{"n_kv_head": 1, "init": "normal", "init_std_up": 0.0312, "init_std_down": 0.0, "optimizer": "soap_variant", "steps": 4108}
Each number is 50 + 10 x the weight over its row's rms, rounded and kept within 0 to 99. Layers, rows and columns count from 0. The size before them is the row's rms in percent of the matrix's.

# layer 6 MLP down, 224x896, rms 0.11, rows 176-223, columns 0-55
097:43 64 50 39 48 54 61 53 59 34 45 55 71 60 50 44 56 59 73 53 50 65 51 49 51 31 44 53 68 35 67 42 60 45 51 56 53 37 38 40 44 49 63 53 51 57 44 54 49 56 46 63 35 68 34 44
105:41 38 48 57 49 58 50 45 44 41 36 45 54 60 42 44 37 43 59 70 44 49 51 53 34 63 71 53 54 49 46 24 44 44 59 59 42 42 36 50 25 40 52 37 44 45 62 34 47 47 54 60 55 51 20 58
094:52 38 52 51 45 57 37 54 57 61 54 53 39 48 17 60 38 58 46 35 63 61 40 55 42 38 58 50 54 56 44 64 35 51 52 42 43 53 51 33 43 36 39 49 35 61 47 57 36 55 47 51 57 47 62 60
095:49 40 40 44 30 56 63 35 55 40 41 33 41 53 41 19 56 61 54 39 58 64 61 48 48 45 53 56 46 52 31 68 41 42 69 49 27 43 50 47 45 38 48 66 43 44 52 30 50 42 47 50 66 47 36 47
097:42 36 43 41 54 65 69 40 39 35 43 61 39 60 49 47 70 53 49 44 46 60 48 43 54 48 37 61 40 45 50 53 53 51 57 49 66 31 67 35 33 55 62 60 48 61 36 40 63 58 36 46 66 50 67 52
100:40 50 60 41 61 32 59 71 46 52 34 75 54 35 69 38 61 48 53 52 64 44 50 57 37 64 49 58 76 51 70 45 52 36 69 47 81 43 43 71 52 42 58 62 40 47 56 44 44 50 46 60 51 61 34 39
099:30 62 39 48 47 59 43 54 41 16 61 55 62 44 46 50 55 35 29 43 45 53 54 55 43 61 48 54 39 44 52 51 46 61 45 63 44 57 52 53 51 46 57 51 63 50 63 58 52 65 49 56 35 47 32 47
095:66 58 59 72 46 26 52 44 42 51 35 62 60 33 50 57 55 39 46 51 44 50 53 81 42 61 36 38 46 45 50 38 55 57 42 33 40 56 54 37 50 49 49 43 40 50 60 58 49 58 59 43 38 61 52 40
102:46 35 55 49 43 54 37 58 55 46 73 57 59 41 60 58 43 41 27 56 56 49 43 31 51 57 34 52 27 38 44 55 41 47 36 54 57 38 44 70 44 57 48 52 42 47 53 34 60 50 66 58 64 54 29 40
098:48 50 51 41 55 38 30 53 53 46 49 45 43 51 42 33 41 60 43 48 45 52 35 63 52 48 28 58 52 37 59 34 57 49 39 40 60 50 45 65 55 64 44 56 37 40 52 48 64 48 32 35 57 57 29 58
100:38 43 80 42 44 58 46 61 63 74 53 39 38 51 59 46 48 59 35 43 38 56 54 64 45 40 59 52 63 63 40 35 62 50 35 54 41 49 48 47 46 49 73 42 52 66 35 31 53 50 69 48 48 43 58 55
100:63 36 49 47 54 28 52 66 45 39 56 39 72 49 72 40 46 70 36 61 35 53 47 32 56 44 54 55 46 58 39 39 47 62 57 42 54 52 59 38 61 52 47 66 48 61 56 64 49 55 43 42 54 58 65 61
102:43 53 66 55 42 45 66 41 61 42 68 52 32 35 51 39 61 44 36 61 47 58 46 44 49 44 43 40 38 50 46 42 48 42 46 62 36 60 48 57 61 40 58 57 40 48 44 48 37 39 64 55 42 46 63 67
094:52 65 53 67 55 51 34 32 58 62 52 52 58 69 48 71 45 45 54 43 60 46 48 63 46 54 67 41 52 47 59 35 39 37 61 51 48 65 59 46 54 44 56 57 51 51 27 51 56 49 46 56 42 50 40 58
096:45 52 57 40 47 55 67 39 47 51 45 43 44 56 50 53 44 29 47 33 35 46 45 63 53 55 55 34 42 53 55 51 51 70 40 65 62 58 57 64 55 47 42 47 39 47 64 47 54 45 48 55 51 37 51 51
099:30 56 45 48 66 53 38 46 58 43 41 40 44 54 45 39 30 44 53 52 62 53 44 54 60 56 37 57 73 54 51 77 65 39 49 58 45 47 52 47 46 36 50 52 59 30 59 58 42 41 44 41 53 47 41 60
096:50 50 52 24 61 61 55 37 68 40 52 45 54 55 47 72 50 50 53 45 45 45 45 53 46 51 42 53 39 55 51 50 51 48 49 68 50 37 56 57 46 34 43 56 44 46 46 37 55 31 53 68 47 52 60 62
100:44 49 43 69 53 40 56 66 44 45 60 62 49 52 42 56 53 57 57 48 30 60 39 40 48 46 60 70 46 39 40 41 36 45 47 53 52 54 33 60 47 30 28 48 51 46 52 56 53 53 60 38 41 54 61 29
099:56 40 53 41 31 59 49 48 67 74 53 48 74 53 53 51 50 50 43 49 45 51 58 62 32 48 67 44 63 44 44 39 28 73 64 40 49 52 31 62 40 58 64 35 59 62 51 55 56 61 48 60 58 47 47 56
097:36 60 46 51 33 52 34 65 37 60 55 47 43 54 33 57 36 66 31 51 45 54 40 49 59 55 52 49 45 57 48 69 34 51 46 71 32 41 41 54 61 42 46 56 48 69 40 51 67 59 55 60 46 57 39 61
099:59 37 30 60 64 45 66 55 52 34 46 53 39 50 60 33 57 42 41 32 74 40 66 46 44 36 49 60 65 52 54 55 60 46 34 32 53 47 34 59 62 53 61 61 65 47 42 37 38 60 64 39 36 47 43 42
097:43 70 32 59 55 41 45 46 41 50 43 43 46 43 61 53 35 62 37 46 54 68 50 54 64 35 41 46 52 51 55 43 56 42 49 61 43 46 49 47 62 43 47 58 52 44 48 55 52 55 70 31 48 55 60 56
100:48 54 57 41 41 47 40 49 50 61 53 71 54 64 61 62 64 39 62 44 49 40 70 51 59 67 44 44 50 41 57 42 45 50 51 43 59 64 45 41 58 40 60 46 61 60 65 50 45 58 44 37 36 46 59 36
101:60 62 47 47 49 53 54 45 29 63 60 56 53 49 68 58 64 52 57 52 62 41 53 51 55 21 47 37 67 52 48 42 62 49 70 48 36 45 58 56 40 44 46 53 49 43 48 55 45 65 49 51 40 43 58 50
104:51 54 63 62 48 55 64 22 53 39 54 57 42 52 58 53 44 46 61 48 50 47 72 57 54 39 69 36 50 49 41 45 66 29 44 57 57 47 52 54 55 49 47 52 49 53 45 65 50 51 50 53 51 50 52 43
097:58 43 46 42 54 62 59 59 43 42 60 44 54 51 49 58 55 45 49 53 52 63 50 48 61 52 39 45 45 54 56 62 70 49 59 63 62 43 55 48 41 64 66 45 44 51 63 49 53 56 63 36 46 58 60 51
102:33 40 34 43 47 44 42 52 49 55 47 48 39 51 36 46 51 49 57 57 57 61 32 65 61 48 50 60 52 34 55 45 46 46 55 49 42 69 57 58 49 56 45 35 65 51 58 60 42 44 52 50 50 48 42 55
099:25 61 52 50 56 40 54 51 65 69 47 61 55 36 40 39 48 46 41 57 50 35 48 38 45 48 40 62 44 61 31 52 53 54 46 47 48 52 44 47 58 49 47 43 57 63 54 40 66 47 48 57 41 53 41 52
095:51 60 27 53 47 44 52 70 54 49 43 44 42 54 64 44 43 66 68 55 62 48 38 35 64 52 64 33 46 39 44 33 60 53 35 48 52 54 41 54 59 48 48 52 55 54 61 45 39 48 61 41 45 51 62 59
101:52 51 40 57 51 62 58 46 65 52 38 47 44 49 36 49 60 61 41 43 39 32 49 40 65 29 70 51 55 52 51 59 43 52 36 52 66 60 56 49 42 56 39 52 47 37 50 53 41 59 43 29 52 55 50 37
100:47 60 46 29 41 53 57 34 59 38 37 56 45 46 47 48 47 33 67 55 51 45 37 42 41 60 59 50 54 50 38 39 38 32 48 64 34 55 47 55 31 45 63 45 47 57 63 52 43 68 47 61 60 51 55 38
097:30 57 47 26 50 53 36 54 56 42 46 36 57 45 60 67 46 48 38 47 43 62 64 51 49 59 67 32 40 42 46 41 50 57 69 49 53 50 41 51 48 49 51 44 65 40 51 42 75 38 35 41 58 49 44 58
095:62 44 50 48 54 60 50 64 60 56 66 59 45 46 51 27 49 27 65 48 68 54 58 49 54 49 52 65 68 79 50 30 45 38 53 42 43 45 44 48 53 50 46 43 18 57 56 57 39 61 55 48 65 62 51 53
095:61 51 53 59 58 53 39 72 51 66 59 50 56 45 54 53 52 41 56 50 40 54 49 58 41 30 58 42 36 35 32 55 47 58 34 59 42 37 64 46 48 46 48 46 47 48 51 59 37 59 59 59 66 44 44 53
102:55 60 46 51 41 51 73 64 42 65 41 45 62 57 36 70 34 24 78 45 57 69 75 30 63 53 36 56 33 32 59 40 59 40 48 41 46 45 43 50 34 42 46 40 45 44 43 43 58 33 51 61 48 51 35 57
094:42 66 61 41 59 48 34 47 40 46 50 54 56 61 58 32 72 43 52 56 40 70 44 63 59 60 64 63 52 35 66 30 67 51 53 53 43 54 64 48 39 42 44 60 36 47 42 45 77 41 41 36 45 75 18 55
097:33 67 40 44 57 57 43 48 48 36 50 30 41 47 37 40 36 69 56 51 47 42 25 66 51 54 38 53 40 40 57 69 58 52 45 51 52 45 59 36 31 46 65 52 28 51 51 54 61 51 59 44 48 67 54 56
099:53 56 41 50 42 44 65 66 54 28 45 51 74 40 54 38 26 47 41 53 64 49 59 44 61 57 43 51 27 44 39 43 61 61 57 66 57 45 66 49 46 57 42 52 43 28 40 53 54 54 65 44 60 57 53 52
096:52 70 40 49 55 55 56 34 69 56 31 51 45 60 39 40 50 39 53 44 48 53 42 62 32 49 36 49 53 47 38 44 45 55 47 42 38 71 34 54 39 51 40 58 51 32 47 42 56 56 48 41 57 30 42 47
106:43 48 42 47 41 34 49 51 44 60 65 54 54 66 46 52 36 50 52 57 44 43 43 44 42 42 40 50 50 29 62 43 52 37 56 30 48 71 50 60 41 51 66 51 35 44 53 34 57 53 33 46 36 38 61 61
104:38 50 66 59 32 38 45 56 53 48 43 41 30 49 41 52 47 36 58 45 43 48 59 29 60 45 64 35 66 43 45 53 65 39 47 61 57 39 58 57 36 43 25 38 36 57 46 49 42 47 62 54 55 41 59 53
097:69 44 61 45 35 72 54 46 42 54 46 49 67 43 55 45 63 40 42 46 63 54 53 54 39 55 48 55 45 58 56 53 68 42 61 41 48 47 51 70 71 61 66 43 60 52 66 54 48 43 39 60 67 60 44 39
098:50 41 37 44 58 46 59 49 45 41 53 60 57 51 74 38 46 44 41 54 33 46 29 51 40 43 54 60 38 30 53 44 49 42 60 51 71 57 67 51 58 60 52 35 36 31 42 53 53 45 52 34 56 50 48 38
100:42 64 57 66 48 48 43 58 41 58 46 47 53 60 53 53 35 52 87 56 56 77 52 54 46 58 52 57 36 42 56 41 70 32 47 40 53 53 66 49 60 67 33 40 45 48 58 51 52 45 35 64 41 53 47 46
103:51 41 68 36 47 44 55 52 48 34 58 44 54 53 45 50 45 57 56 60 50 52 44 34 48 22 46 54 50 39 54 48 44 29 42 47 57 45 63 46 46 43 48 62 43 61 45 46 32 69 55 45 49 36 51 45
102:45 56 54 64 34 54 51 45 50 52 35 40 44 64 60 63 42 57 31 55 62 43 47 43 54 59 38 59 34 68 51 49 44 56 51 61 37 46 64 37 69 52 42 46 43 51 43 46 56 53 51 47 47 39 43 75
093:44 54 62 41 45 67 56 42 62 47 63 32 36 48 62 31 55 11 51 47 61 48 36 38 47 43 47 49 46 36 41 58 56 70 47 50 54 51 51 44 58 50 41 49 48 71 41 44 46 63 42 43 46 48 59 55
098:56 54 68 44 42 71 41 45 45 49 56 32 64 55 69 58 37 67 51 47 45 47 36 44 48 64 39 57 37 65 72 56 57 39 60 48 42 60 60 54 44 32 68 69 54 54 55 64 42 40 42 29 39 63 50 63